Each number is 500 + 40 x the weight over its row's rms, rounded and kept within 0 to 999. Layers, rows and columns count from 0. Numbers have three digits each. The size before them is the row's rms in percent of the matrix's.

# gate: layer 8 MLP gate, 448x160, rms 0.197, rows 202-256, columns 80-159
# up: layer 8 MLP up, 448x160, rms 0.183, rows 202-255, columns 80-159
# down: layer 8 MLP down (transposed), 448x160, rms 0.0629, rows 202-255, columns 80-159
gate202 106:452580506510513481528545519538451465477477528532460496464506417528520410606520490482514486569551487563514471459496533528429465543413497524539440541561552440469559449484547551558495510566485537499502513463493498484470499465481536503506517502
up202 104:522541511485524530495487495551496499521535482514500550568500511543441466539611540451499510494496455494507465473469430512501485456461460510479431412513444499451570541452484534527504485475477521481568527532542445571507477523461490505509498493
down202 103:532548548545575497491509480485438509509585452452464540513507524468474502475508527445451491509536516529455447523546497487506471482499426504476533466465571497513476472523475460543499550494514554522454451539511478518505485537539479542457550535
gate203 098:518508481471467552507526472533517450464508499418490504545512479558481556436468419548455523529475535529539544499561461501561448541510580483499456444458438446512488550483427488537503452552484497543506528473525441494457579492471450548555484441
up203 095:532512480447453480496419515527531525491552479498529533365476532441425512516568520549541491518546528515497517460515486539431544519524578477531470493520525585482520508505542527407452478545504544493513489514567530472487442396484512495565438558
down203 094:434546438452504405509557468556450494483541495525544540495532509515480540512463533583437551530491464486522477552524522510532508531527541455518514404494525493549498494445473555471519493463521499484543496436552575522527513501459561443545437422
gate204 092:531495468507453509517443463527524552537501508477432457493512507507415495522505419483482490556490465405528492469478522502408495486522488534520454491464474471450578548518452522544573490487463476545502399507503498580431456488511500486501516525
up204 097:505489545564510421554479509465588473529524458544541555545460424428517481520461511641496526500513466510495510471483506504444499573581508555449479508460485463459457482429485492468513518549496460530427479495511447551553559472515517531550466496
down204 092:489497386558548425435539491488453520528520575519483555542499512510423520584432461492539514431541460504553507464454516487579468447595551478504456506473551554458479486567490495490522468507550510483511461474511552461499489511548494532429445495
gate205 099:511452498495554542507540501451518497521570462528519530436493441520486515533523499532507536491485541426516487553573516544544496523514532497474487570481546516539499370517516483515547465555458517525488461458497511517474439474470494532427506476
up205 102:528529550467569442543578487464433555523484439511531442564557528448526466451509503598524503422522477498526566460465508455475503475486467523463470581519585570503509507452574520547488493548496491509531478529516529510504548487460503480549529504
down205 111:595483495537538459586459525463477553529510578498417495445537523487544465514437420464486514510471468523541532500506446494480465522533507427516482545480541431497574541581571404520509482527469514547466412455492499469497432504514601491504527480
gate206 093:476417487474499467469452584531447497460543466459497495519602554531553528549555503512506621510473494484502501510532503504531516534468548491540497505494522486461514494490467543468503532496593521515575437421507508473415465518490434474484498452
up206 094:449467483495452512431516523413455577496482500467488507545535435471549500469468509565469497510456538489448510531551489429487474542567475555595504556500485510470490479525521520583506529518510557426464468444478473524461500485561530477464513460
down206 096:507557484496421527599471405409502454513458556438548508508544477541467495484526463378479529490498482606488513500533452504437512447540476470512507478514441471505442529474513420526513533500492468501498499536505456513592456480496455475443478516
gate207 108:564508508447503510470560542529555515545568526497506539528501504455473496480528507473438465491481518449523542523425538448511577495527436429540556455535483462518400609460504567489540446489514480533494431587500458494495468493486523566416498494
up207 106:439517538549515547493436521485483527456528443503531459496446440466402517531566439502549498454480477451487515571495432491481489478540532516513487435497491518545528524489494453512440544484412526546577456483444438485520558525499515528524465586
down207 101:567489465528519423510500502435510453554483455511470449530533466493457484547436477460399500546463516541555527499488482467506551459535381465482483574484444514527471498416526537556579505482521483518496486533527492463501488409527491497375497510
gate208 095:500445568524449448499518531447527547479558470489553521484548503510508488535510495494498440526471469567528538558453582496536465549531532470545460511468535544535490532551511445467461571545565527506500557531497508520458585505442595455537477531
up208 094:629477535556464457463496482437493551513462544493550557523528467543489563504505499401486525483438494412491433499550550458510539504444500481489483473509480470421575582453544444440478533592483467465518505506494560468499521517487570460529492471
down208 097:511504511548490517415501522474544472539450591586532482498522519489482439453499584447492515495544494469517482504432456512498479508521580516564533469487571463462471593508526476504466452525416483553453521476520475517526564542515522488493478535
gate209 103:407516499531542432511556523485435552509517491512504460487499445496483428525570463505494505505492558475512512529511493544532497467525503494532489509584528493427497491573477545501481540564536578489544511470480470525520484454505387492461532487
up209 101:420473543475475521526532561484462486482437460477514482457458455562502512445535522534525531512525563467469481491499504494465442476485570461488487484545411491518428592437429507542482563501505508593408424488462512526480547455558501508460437527
down209 101:554483512489423491466575560497532442473500467481533471519531591548571529483565521515497420504540454527404523500488496514447451499383521542508475500558476496510518494496537484494458441584546527521480408527465456482453576525496522551498522494
gate210 104:553547461497508527487487497538544527392451551494488518504492569475477556510504479489489571526479472460536454542492498518541513499564435494433461440509431481465439477505505481448488523512472454522555526542508444500534442456478487553575472514
up210 110:515502476479538535548519439578524539503501568542541517529458563530520446577556501551563487475526494451512473418571513500594489472457511580449465521453509492500506457450442444540480484469562510465480504541506468459475472455458515567469490466
down210 107:432491510470501509479500528516424524502544505531455507448582452506507510428444530443510557550536480513513484445514486545463491495497541495562532511479461553441508505512513512495442533476521464519514472486494629501440498445567564471481571449
gate211 106:491467497490445530525513480486405452457543482518509568536497512517425492526472553507461469487510516505548483491522468518531563506531480527487490515427560453509507598527488501536433503542484541508497465469475487452591577467498559483441515505
up211 110:557461470627440502475494496446500527531466593510448510457451472494456567549520496475477514554548504554474460460561541451544502552550570561424539488460523526495481482454504448449529514496484497557514533490554521418462518556492466479518520490
down211 107:483456531501489508507463507496473450452453510464523542481479580505532516414420449465446471470465449537483511447476504547560483483502535568489505525535490495535426461454478569427488497468512519538538507524484576462521530442455451506439499499
gate212 109:516531536523497518503447470519506495527502478524565524476431428500472488529428488409498480494504487562448459460489552466486485569488525435477478473545501497541536523515549528556432568457545561504528556555464509550488531503471412480502557540
up212 103:531500477513464516490526525435549455401508647506518425526481556491474559538511480465557516418476514486536526470512441529517511510506520448435507521536555478421500525478498499423489535437468496542503603464507573562434487488494532583496498471
down212 106:479452494536449506469566537557545485488532574433537503518499468458468567455475507528516484537491487460556466487550451471555461512489579470515522537454558460440498444485515505542540594456568533462542420460496474492492507492474395520517539520
gate213 095:496537498484557439517488542545480550488531499492435480493484528471533572444459406561435506431501480528525465448548492495534592596462531571470442539532495486503448542549523475449471574513502453441461496475507516433507502537411529519628527480
up213 097:510536486501477464464479603497513474549535439516501434472578528511519485472569546506496506492508533453485576522532452498493523524485525471434502585470529582460467464540568513466577500513535572541489468515502462444484493532460458474503572460
down213 099:489491490419524543613435481511467474600489499552434512437527491466553485513518531477522536473557489476510525518479517502512496483511524451484471567387472493495496438460552512441488439431447564500559491481549533440494461561525487443538513558
gate214 107:455512445496557628449479514538446463555553514533518508515542432426556547512521515447581484505529439539565481515435552527506448524492445467502475460535513466483555480525483461516521517532509490483492467548431533520515528529528471485544537468
up214 106:509444565462432532469507528476486482501485495566479437454558504461417502516530535499553545520497510488523519559535479445593522584540546524496531407568456490552469416425501527517516479480554482540514501528528503555576484503541479524533527422
down214 106:536482575480513487561560448515450506551538555488438476520488505508574513566515514541489564514527510514556531513484488490434472531486527494456445499465464548536500508450462471505448486545512496515468538547522563512513440523504489499503512526
gate215 106:554487503461479470524546572526478580501523530493519595556444479472583486502488452538542479519428501490493577535426497447498503505507484529555470502465451549423434486504524448538523498544557462495417473447479523436514488445474501509548512465
up215 108:509411565562394515423532575469539505517531511511515562504524538488423534488477537462532475501522568526457518486516461507442482528495474508473499544475534536520513494509479495478510566501502552520539529495402496425593495467573568489462511566
down215 110:525510515461497470510559511439491567458521527449428585534543514486362455501594516531454483492526445542402521498530487504517501472506440577519484507513539572475520516499583607487432506486515515435484528451486529459464487504526518401505514446
gate216 109:541544574515466524513468479548517527499453496507471556458516540424493543481557470484485455521577437507510481487485532483492514495460526460509486538570502451511465492510508460522508521501467456476551551461503533606512538517517466506560448536
up216 100:501537515473528548459519480470443571486538464508475479539464498506493504451481429493494503489480513534532551468578544593528471517472573462500517490473524504442451531557487579497512464566454565505558549465497501517519494441553494499485486444
down216 105:458463463564483497557552483451561449485491548500516452554478490470479527548578446517465502516461498476452573513403467527526554467497444457465509510502461476453554429474501486521497552476522506518465530494472528511490515507564480469515585476
gate217 101:506541422455505566453514561585513464645480440529548539468464539449573505499499445494511473526515544451485541491516533484549491386489536479576480519457441495472521515498548540472473528510462492453513475561490542535498500552454488560544478537
up217 099:497538588554528450530452430478488453508478500497451471501492526488494560627461468502458482496485450538544480520475453503445492507597556515536596511454482491493483523514463487518451465472464459501545514486462443461531466382553453511509478539
down217 098:450547549492531495606531589544558505480625448460529618497542503458501517487497470514500517468533457491524429525451540540442557547497523506469495445520528511511490547483497501536438541503452473479483448454550470583595549486427541489484515507
gate218 093:493494437518490462570524459501452454565471439458522446526488524491494559531451535501435482460530538468567581518544509501469535458480516508605522474558556532508527479520503531508462447511511520495513459533545571416463491465458517505512524504
up218 096:502505441455534538445507495488506485552487453512499488559529485478479453466524483546505521489479497537488509544474459445517471501460458495464516461480516484440506458514495467466427579545508534446508476450435538497472490488474459490499511605
down218 096:510516469503453485464532521526519506527544493488455526466540428465541513520526427546553503476463486561521539447466479567512520502431396485537591507522443493453471496507590440403524489422510537505497478491513506493561498466456558484480431576
gate219 096:506479479525447545528492516552479444520587463505444500388493478498521476572456458564482479515493510404529507527598503503376521455529480526524508527518550511471498447496512465540516451508498503491366522487460524511447538465490534421482526517
up219 093:506476541482521520464512465518509506502511453543574470548556495603526532543477491501482496442510553528508541514519575472492527561437545510582470598499479445430491454487538510515483518481520470481502471494472516590468492485499466562447525510
down219 099:469434453503496482443464493589522430450528476465484573439475554474475505470578580567572448507507508532560504520527573493461405554479505488541484481467495508495507525497503507482483497512435525565520553506439459547480444525546495539495463569
gate220 101:518556494577541465497531390458494555471477515507504473569449478537501386487434479517456492475503541532501471510398516500562478516429523484453506528512425468526439471492465520505561545551556491476534500502481488559548484568539418479473521456
up220 089:499578524460426544461476462494524509408522617483552541486578499452454482459438513536545469565543536484461509475559446518511468545496492513467543501551525502463495486488553457517530514507499524501455499515465490533420482589519478520461518495
down220 106:489552435533422466516545487455521507461401496512497469519527464421463501507475480471563487510525501494374478510486506500505492490406494533568500480443513526601465515425506527526478479473499432440501503538482444475522539514473534534462448490
gate221 077:515489466494502470523505448544489537587424428523497501544516632565500521526506521456533524445571431543484459492507476500515466458495523493431491549546527634553510520540538542490521553462530423488503446549471500544530440464555523522487446496
up221 078:518541558551502547523505497534506480529438517489495517564477506465525454564478647469490507539517498501476448501451522489511534487522522489573572460442450532491577451474439552478486524415549515500530463537473524533518471531454517534503443520
down221 087:492516480506456479608484482520514553474420510536436474538477475510490552491473519520546530479471542473488499509500553532522578514518556513539465488549400535468519423515487495534421525491610463445505511492482542581472522474479563503522471515
gate222 092:584484465515585493504454542443457475485472459554455470489404535529584470511468501564478455486547515488489498526466513540538512462574540524473489519475540539565482529524560500607500495518525502476554482498460533498527421503491521490509454438
up222 091:465511564535441513527512562469511593468464437558510478387484436443521483505419528501479546535574533495527494452504501530497557527500561570463508513525447471542520555504465423510431491531473504539474522515506460458486488515483524478528543459
down222 098:532507472489427462545474468550498498513499470540524518555551578488418563452488486480526448495530542499483549524425459566481489520448517556441446442504494564475554524437538509465488529497423516478444487484465500417453447500507531447535546574
gate223 092:539479572529547485454511489549467491496549423488503481448530475498522511511477474470451433548503496531490465606503506547580453427474473510565452507557487503515504474487593442527543485528517468469521486497437486482512545524496509482483490496
up223 093:507529444480521491476484535483439523445444518468509458531568507540486514534512496474512529496457534533543506494493504478522459526535463436486501401514542500549507503501440537474478453444486571566500517458507496513537493411423534509528491507
down223 097:453508544527546591452494488495456496462493554518512534445489569553559499495464538440538496483513530495453437505521535445478442399470488488471464534474560530473482475585495525548518461454492498496453530436509489516479472543462547540565477488
gate224 114:530495497498519452504541552398498499495486513438485455522497548564522522488460416516471481555497526533550538493581544462517481525513509520500526527518489418519574549503590500476492476512533575487537481492554500480532491514434490517507564477
up224 106:514533517568619521483519475477524517491506466461541484536540477442513473532433447528571506454479540514444464467475498471463535496473479445462589425508519489487508505468488545499491497437503453481472492547510513457532467507551559434574475500
down224 108:529464472439521457452494466515563516446510436474493428518532492506529544514506494474450506436454517447483460501563499503502557499513538507523433559440541514552527421422511496497504534534486412502509496596523480492488453560482484491524536526
gate225 063:467513511528491559461496522543467448483474490485532400517463469499463528515497471463500521451449517401465444541568578472482472543518561579511546478468520557492501427503571477573525501465492563473507536526432522529459479465459427485480480388
up225 065:529425481479429513497493507445531497511514502515454544510505516520472558484487483459564521419437505470432425497543546567505478507492525567473461470543522515524513494402546528568526469413441540483524559514480516544546585502414563519510442417
down225 071:534491496536526447549580413554493470441510527525493506530511465541457514537534494506463478475497486509579480601519491501426527513501513537485531491421495562508540513485462439507470509547482478402505523504458479530459586497454502501504468456
gate226 103:597513522504539479504473497546435500404561575436521514522577516430409531544456482436494510531514434519504433486427503480555456482512546521518484492514531494530457501495527507481494523524528538502563548498500535475520460490485473491570494521
up226 101:537534485499471570480571425482521506505504493503493431463465472453507549559581532575435560458535601535502473401519507493469502493499458437499585428516479476514455476508452528424507467531539554526477512440478438539590485524512420476514505479
down226 100:510497437527524610447607506494472488528483515508464522484469557518480512478409482514448418555528526475437486480523452519480523433415491470514542506485449523553549480525484513415491438474496503495453475509459487521476518484428457509436523456
gate227 108:509497459555460526576529499533580527510482494491492452481481406482560368507477505503455526511461480439547418522553471554471471493510487553516479492487544492500473465527472513468475501512493485533538605534518479422505516542460448521496521531
up227 097:508571480485541452466499425448563503480544568463482476499515519452531445449575483473463479482510557486536525504471588460454515476527498457466539468530430590504497500520517539539578560387486466457533516502481484541535518494476575498574505511
down227 111:499483540490637548509526459499373450461501494487479532434468446503516483419493467423516509448537540437510495483474503474479487460520535496536480502512536453510467456461524513576515486520535530464505516502549533536446539563446494519487415456
gate228 096:525513559470502522522454470488473550520543539465573425449468458511567518424427489585520563446506446490452476465538421492514463467474519457427495517504539464514492566437500499534510503527494528496479553508464600392479504410484538519502533502
up228 102:494465429451520476590506502460450479481520521467469562486503497471531525500471474539433505413528521497507524522500620528547562516455458603501474514447515462496436535546469622462465543558491528542424547506463475439538585534445488485462556499
down228 102:573490530399573556522494503361474516537571466496476548490558521442443408521470459531528479459493524508520509474568494512512422512537563569472532532437454485440429483559460469471512483511537514525508458460517525501476499468497481454528562468
gate229 099:569522520467462513512545439586516517543565516544449502527529466514464489511439507481538458480543592451452476569551502531492488492542478499487469523517530535521534488448513479557536462540470478530528531511518468533495502477534495526508500433
up229 097:514520527438518470522498450447540484535498486468433557520542544540582583498528510596498421504445468557445472524523529469525473499438545525518487454478442448568503500480454480469483509520612529536497512528566477486462532541552483458496480556
down229 101:536510481502474544534489491453520457556481449475515516565550497521549444451453461534442498476512511462485442461405529543451540478618519493488575548539479527487472564499462478538476569545574478543525508505523559575533522502496531476482535529
gate230 091:462518438416530452490452493525469565541484563487483474445499517482546481450503426532526519414500532502473522528524486559548455509477479516519496489556427557563533588466519517527479519532509519523543445435524446449469500519475525435472521460
up230 093:543459484564466494423454404526492486457511440482455477505454547464487535545492488455582488581497570507557515517493507428446508555491494528541542499500484520459432483508467520456517489500528538515444479462590466434527454477507560471460515537
down230 095:482499546525488530513586435543497495486516578538461562474455482441485532464464556493500521478485518492424531450434471489570487458516483487485507488557528552461537521515473476482464422520579557485453492452523489470480523520508467443448464538
gate231 087:492484431592609496521470459511425565544547503544483518563543488499430466532494481477533503510508484515452525509598443482500508472463488565438536527546463511493484538484503538501465478435545448561586529496498458532514566513515527495499576459
up231 084:472526451529444502508564536474536437443481425481520474461518435458495524505563565555541468530470435515467489477490502480509498551566491522523429509520569439485523471504505411557520498483472524472515468494544530507552489530528514484466456537
down231 090:509543512509470462489634475516533524504544427492536540528508478487475527510442520538526509455508524476523480464559559538560451531512480522532565498504486528541493509492469579563519505562472520580467465491502505576481544488522422473579486484
gate232 086:549515492582457573520499505479445489472440404545514491506432502562424449456499551569455480540474462541485497554490558455507509524482595499505519490472483486531479563468506491547516469454493488497573482541490489490404451564533504543516453499
up232 085:468525463509548392470433480481554465488556469553484513523554515434555547486482569493551520462523539509489475544498483515457405504529454538554550516538509508467546461522535507519544512513479517521444592421517466477533486462445491466572506577
down232 094:492496471486593507499484464525426536553537478540500529474465522489547509495521499479464407478494494577572455493497467551445467548482521536557521501500516462416497497490461434503459466517481521514466505457582471553565539442528530533546574438
gate233 125:464412442556500481475442475524573509460458472442516523493463517554433489548494488550529496516448527505492460471504528544554455562532545518492501476515524461504484453523521492567504483484445505527485499528497503528499542513480558476510464429
up233 137:598539487512516484423530473471474538477543504583485559465534529480520513534446502470543511438496528540499531483472533418539502522498559521484536569500485528470495481504555535550486431604524493634535463500555443514454503474525471513516568597
down233 134:476525553501496508518492514522531469550445454462526531435534417466524502458474438498524431498485423478529520468415397504440539495553503488520486507531508592525561499451491489452487492466512450457555501484495512508520523496498548521462503458
gate234 096:544536479506517577485444460538515475484512423441481446508456433532559472485491491445445537564521478440431432531530490495496440460488494468477532516400457428538479523512471496513604537520464504526496499475478505478506505497468469521538465479
up234 097:482506464430536574490474480445450523504446493521529489511531525568459517472473499495514473453525541490474569477574537513500498537523531482580505487529455417482486543541501458527555456460499494552432473536484429498542556462544540541470579545
down234 093:452496454493452479542512485535511476475407506481447581480412511397536508488553472548542448457500460473560556443473561503499460422531515473550517450431528509498500486470533458466485500498514425425546564412485507508536436503529475594461490499
gate235 104:519504512464469502483495537503496466531484486545533478466494529546600429533542446482526450508441433413531498531458432478525494485504408519556489521504511502540430426491495501512469530460399505464495501510518528511454469429423500511528487535
up235 104:535538520410526493557462491550532423512526489461522464496517483486511419506554550457472476514465466452443437462499448513483474501488467469476583461500543477601532564486534433600419506486542422445530511467518475528506519508531415484470540551
down235 115:493512491469512463482502584477562477532590544517451532500497491526507539498603476492413480529532484468440493454572519406495453495504536466509452484535505483501581518428562498421509447520553535485497537530494496491500512479518519459568548509
gate236 106:443539469501447430591465544526480526535498547519571503532509440501559499558529500553593490603566527465487527500516530510466483453508503458515502463441447440528442488478453471415520482475489509533545490548501506482470444535477508554434487519
up236 107:489525571471493483489491452550474531467488466533536485468429511473547498485510522590599508545554561479499496495502552488520474557487506451448479425516433574524498549425465493520484484523531510491492493469504526495450546532486475551503515496
down236 103:555529472550510462518490432465436507427528452429476526527469540523450491450519513498535536496496455523498445581556443542510502501468449459459454504377510456476486474549482508495537517539530495485521504542553457514501504530442527568531509533
gate237 100:478474537486472445494507462546467539526516483506535506583469487490498438539430415526471576507518464489536481516483449532462497515511511511514480509500495551542490521544536551486458443538431460469534532531558498567483461461525566530533514535
up237 101:475398483518537422424486542545586538520485352511424508519540471482475571506493527454501515500477518501506483485531547503520537571522499517532505452490466498475501537509418473495517495472553460524488536459427503521425438499473529484501496433
down237 102:555510403532493510514489502502503601452512461533519491433574459538552557492492531482499528484500461525509450448535514499504526526505516504525511493447564431478557529529539497498486487477578543459498533436473483533465447482403506493454491483
gate238 103:476423492412562544536522559509513476475467527454552426508532489512509534462489487580469571518477429518487503470404482530541518447476478519459377450465476511520511504577451475531518459566477481535558537611546514479491453575545450519512498503
up238 107:464492538482494437438547571468536532531535474490461532527472539456500460485515523491520425510514482458503503507490452483383474464533459450523530496464462537507420463523501540488528544439506573483519509485489488545551489522544533578492511496
down238 097:458517500557444513479555544410525444510483558541471548504518567520557586516557517577569474529504487506451474520513537461512435474476532451506479446508501521496603422473574548486521493488553486516458480450477463501476516518514522503469543425
gate239 106:488458470464566507514572529534454462405468543512495474538509487516433440553516535523491478459447418456521442474453593516481512449505582516527565438507511470570443476503500554462520481544430512475599481441540520468476480511536474513533496496
up239 097:501470566564508476464541536509482456454548443504483494498555469546461516470476491445484462453493554520506489558468576442482427552533473494498578447512518528526515496556508440512546470505455475564452489525486493493481449497447430529511467417
down239 105:436560481547603483496461515520541565566462518533509507381478544482462524499486477466507496482532529448477544477478499510489537467577535500484438566412474492502462505560491451501542498503487475455532502515521568566516488535544564523518570452
gate240 110:440458498523532532536465528512561508509512501501542475438510498514499551451526513499421542445495548542566447479537451590484478418589514474477573430523525433516531493535478535512534431527481519519473454546526493480498535494528457441534524483
up240 107:458581422454560424453461417505490537502453510533506503408504492538490485443507462514433515490507487568494494544563512485499443534512464476534495458564503542447575450582493481504598507469575538545480494558438469481526532473494575511533557489
down240 098:471486518533500498513502496510466490489524485506531444497519465528528536487389428503492537465520474501541505502444512559513395525488488441455542524522485479527487500453534558535626436521491486499550453458462489493513398498511539547452526482
gate241 104:521537521513498497496555507452429431408461504492494582531436506535519450417516543481458523474487501499545540460538509435567459453503517531483503539488495456478464501509447475559451468476518458506497539542492490550528533442454492593450527536
up241 108:438448471551496419597471489473495455450498546578460517489542522524492508492515497481585457515499503484572491447533522460492460448541537567558525526492490479515520507566484447520552518556498508518467489431489475588540469549505458503455484495
down241 103:508492516520402505563520516520506554484468561578527517445521569479519505514502511501545527521490457493532488515480432502473534554440479502480533465513489540496462492467454515521562558548564501470573505461549505531486437512477429486499472522
gate242 111:484485463488500499501518544490477564473549595515525507471451489542569466484484532446472513533486553550478533480487453480499486536516568471416577483525516488490436498484468516482522485493467530437505492506489480499443498514511509457595484512
up242 110:502535517546524494473476514523477524451432457499481577472486511520507544568539454420496500509557495580518505460604493528574561599511531444532527472498516577486489485479499470543539525511492543485478515499464551526527473550461533524553516473
down242 105:502531499474419466512610500533459501408460536507494576463516470519480485482501464503472492495527481458577494456423539479482499555544433563452503502483468566459472534531522578476550486513556573483437534474473591547420507461423559449543472493
gate243 090:457520523479508518566476460537507502547464450551564452562482535521535424577531519483527471450461432413516446518451549478530492536488525471603532503466526562515489503538481464496446463525500517516520459432580497598552450479507475486554508453
up243 093:475532520521440530478508476532506469434524526449459479541430426451504457470433552526499592490557477462451483554547479512494476484500510417482458534532426509557467470580447469515496446550493467499454505424491484612384504505544452498457538458
down243 093:539481489447491511520435541456555520464517448481485475408487517492488508575499456511468577477537468580583534513495538497503496569526418542411527462427450483489535559505504479504517534438485491509463481468457482398535465494509533532527465574
gate244 095:575459486468501529424568365525461492511533486451526508558540530420567424533493488462472467523464568511491351516521541443492465446494516553521503553545439473434538552566503493457500522458465524539465499536493506526478579465417466475481501511
up244 090:497534461509486547475458489496497533541525532461432427515490508572482492496492454528526439417464563509462468470456455518515479482520511494431450431482479493489511453494488481433508506538457531453539514503425450488549540490508460498554463512
down244 095:517470560471467534490545435543504467468476514510551536502508483394532395484495424508438492531439512488458475453544599491486516405526455542516428500502483552527498494553541525516501522447528422445504493442591520507499484518475479500464521531
gate245 095:499498489483513508471490432488474527481486508515468511467452495541564495549526549534455460564531528404506445579470543500436439496521522550494529493525473478501429486457412505491520436548501473612518541433574470490521489483439398460446534501
up245 095:562482461561501485476526551510470543607505504482506457580514571494550471404495539469516561504484499523486502410593509504452531535541514576485531506497518494473427505438590490507520538454505467603533459474513558576444479483527475485480481465
down245 093:451480504408476576511455544486532537432457525439448515478501524484490443510462457403519536537497452406481516562523474563527489480479514515557459536449536432534498428450496445501508426467522420518563539522528556541501487518530432475554544543
gate246 100:502486476490548497521463497503514475477546513467497627523462544532577570498488504438518536471457503521440486487509492500469490480471563534425488488555453517485535460480508496509537510458504485566488535533499521430489439556537466550478511498
up246 101:531489535504494523548527474457564520497474545438511508551452516446472544507516527541508463492439554503498542538543491468516509524480432510480481602488557530475553443509453504474437490460471445453480485555519460469463522499540479442543545495
down246 096:495495443530558584529470483458546453500493512544462496501551494525548481500487408485464500450514436545575449489493526468427529510535541518461534495498492498524491550520591523411517493494536488561515547528516489490450523522514507512454402557
gate247 094:523509446532483548540536618511545501558465488371519467529450490434506560476506464591519550488540569461526528527583486493405502507528455565512518530472555561503421460543478486517483453567499471512450489517512457442488466398511440503554530480
up247 099:501486515518510446553444500545525525467434461523548531481570435390513510466498482557495472587474552502511546462612492527552481532470453536485555504486476500468462510478480413569515438496501388490480547506508492454543521495572524529514516532
down247 095:535560489523457533495434525492535523480455522434487510436426548436485524509462416607564561452512531471481483527468509463516423458515446516482544473473547514414485585526534496516524469549550482453497512460534536547557520457496556484466567548
gate248 087:432599517463513546515460489511490444480483488521567521461461444489441470518521483433539462495490533504470429468473524517514443522535524529487592480533492476520567555511532499465443533509492527472491508530436525453476543463473472441476589514
up248 085:499522454466514465479493509488520494484546546485452422561471560486522430480517500529459560473424581479504470511505469496507558500539521571501426524473529479524468501474509426502542539472521497525568552555462518613501501472543513554554473459
down248 095:539534481473460515512500461470494540423522487509498475515463488478509525496521459566564480537504463517519415487499504509508514516531484420479455494442522437551518461498480494598507471525473593538604571496484567505473541490538562490485533409
gate249 110:550504488582564421532509465445513528464462491496454520515430558543533536480501494454483525525464499487484483511524465548460514476455571484517498549519444435524511515455483549516575570556511490526591517511473544584449480529481528550482510447
up249 097:514509446519582491460433498511505457515499597469558473495482562460539475482482511535467450544470553454419541491573473525529403463513470475491566506591513481523445506498520442484526503469427568501537568510494421492531444594476465505524501456
down249 104:543524439523548463443627486442509500459475585480387479507553510426461501517475507476481511571458569413477506454440506446475536510433444451525471451484515506545474465520477508508523502475537489475489511465444463519520512537506533556410474453
gate250 096:490479471487438613523561539615503512486516432506579485495538496487503519588443529459569570512505488476500429526436506498501457513515448454468411538508518470472581544509493523545489495513511574519469494478528540460482507487543442510433502515
up250 103:533517526531468516489468512536553561490481487501511516585482504421492446419409542551470438536487539477530494518489556474487473473508533531603546465552602574469483458464517481527489509506506532493472603514497533471467482517527461461526427557
down250 096:544555434551484490471481531519548530423517539448500474531500484501562481440567479507539535550468509499457536506512426488421445533555495440511571517425520538509483464612464443459518565480471448555466457481547482470453475452461511512518552440
gate251 102:491486536474542468491514487486537506561592491567534486459502520475552513566443531445496547385461545453468503459491512545532541547472493493534498532536530550546579524541495506555531514505467526565499489486541502437439419511423475542514481469
up251 104:587446447530454600505515461462500459481548489480443500494482493511485527485530456515505469485518581546529455466594481466480507509473517507514444496529487417429517459409438522458493517544523527539484539466521522556470520540453580469568464473
down251 104:499493588514489410550540464487483489459508485510466541531509490488518461507493560519512516545477504491408607560484468507534509535570489432479590519518517508527501523564533528470424530443497422487548472441460524535524536458510472475486388563
gate252 111:513523474468540467556441507535499598503571554509533567521459432483457532533476562492497409550524486509523493437500562529555474481527427491477438533501533521412550503481566491502545488497458526470585511496543471471502539499468502464517508476
up252 109:519550496472505483481497483448472551469516502528557473492544512493489480572503507477484410553516561458571446482435422496445522532466527485510510433462537571521503505496513548495499531505465548518550503524528438511549528499524615410435474459
down252 100:478535593509492481428509551500416495558537531466473522476417523500485459520471507538429479467519536532522470492532569510516555549530457477546556521476551520470501511455461524415494496467499533414578517519528595471502489449506461438435529542
gate253 098:556460627550478472478481550530504543509491449534483494534559487475483469469508449487534518542549580494489585482431532518462463461521491431515505456511509450453481517471431482560476442506463551438551468536464499508522508412478564478504483551
up253 092:449520493497513486476537527516490493469506453424458496591496519473546475580519514518493501511633532482471505489507507511487480475541429465510553474519465548529555518535490459408479513490389524514572517529529485548521463514567513540517552560
down253 094:525518546475528510462470496550490513456584489499443539473442507517474480565482463516492458520510526513400537512464520461512500505624431522540480495499533563498463554475501600477544519499512511512621451527459506520488456489534603486462511492
gate254 096:522464535516485519526471462494515499479507440547488499538478514515492500487513517468534510558499537470564459455523533517539425496503475501455431544471433457500502477518544498526590528472468528513442529474516456553514417511496458445539487421
up254 101:466478478485548503441561525549534515510498477468530438557517476530534548478466451562514487567491480500555506491497460451469463494497451448525487471542461435507503531474559548390488445452516427514565487466495498424437469496554498452455434442
down254 098:486546549389486466521485580559515476498586503523501512497537472438469470484474498505515411436510528492502504587512528494567530516611516432490510469482511457443539514422454477569517469498539477515559542562508539470518470521440488502473524535
gate255 075:491480522475454464576537487550524539561472445602547489456505492578523485563467453479450479522448478445480601475528536513555531441515497473502494526493485578503512479498547525531543537501502476526430509468546525522464502457446457465528559474
up255 080:447551458519518553488514489485434530488403500514506501474495479478547465519514489447482525487536457512464445508416455526583511505436452493535455509530480459539478507498510484567444529454472510477453429498539491582538465466470487539533542516
down255 082:513478516568472530470445543555527416526486542463490530465560486509556539500537522498569526499466470539550473477582454503504468488554524519465485508499542537465433498523501498434527509450521435492544493505496531508501464528529467598477454490
gate256 087:529484482533411539511489519494452504464491536519498514492515529454493508538491428512478497516512536513564541575520487485496499466579439519472455538512483519506512533520483472435480478487510532482458450566505543447491483527536493519485463401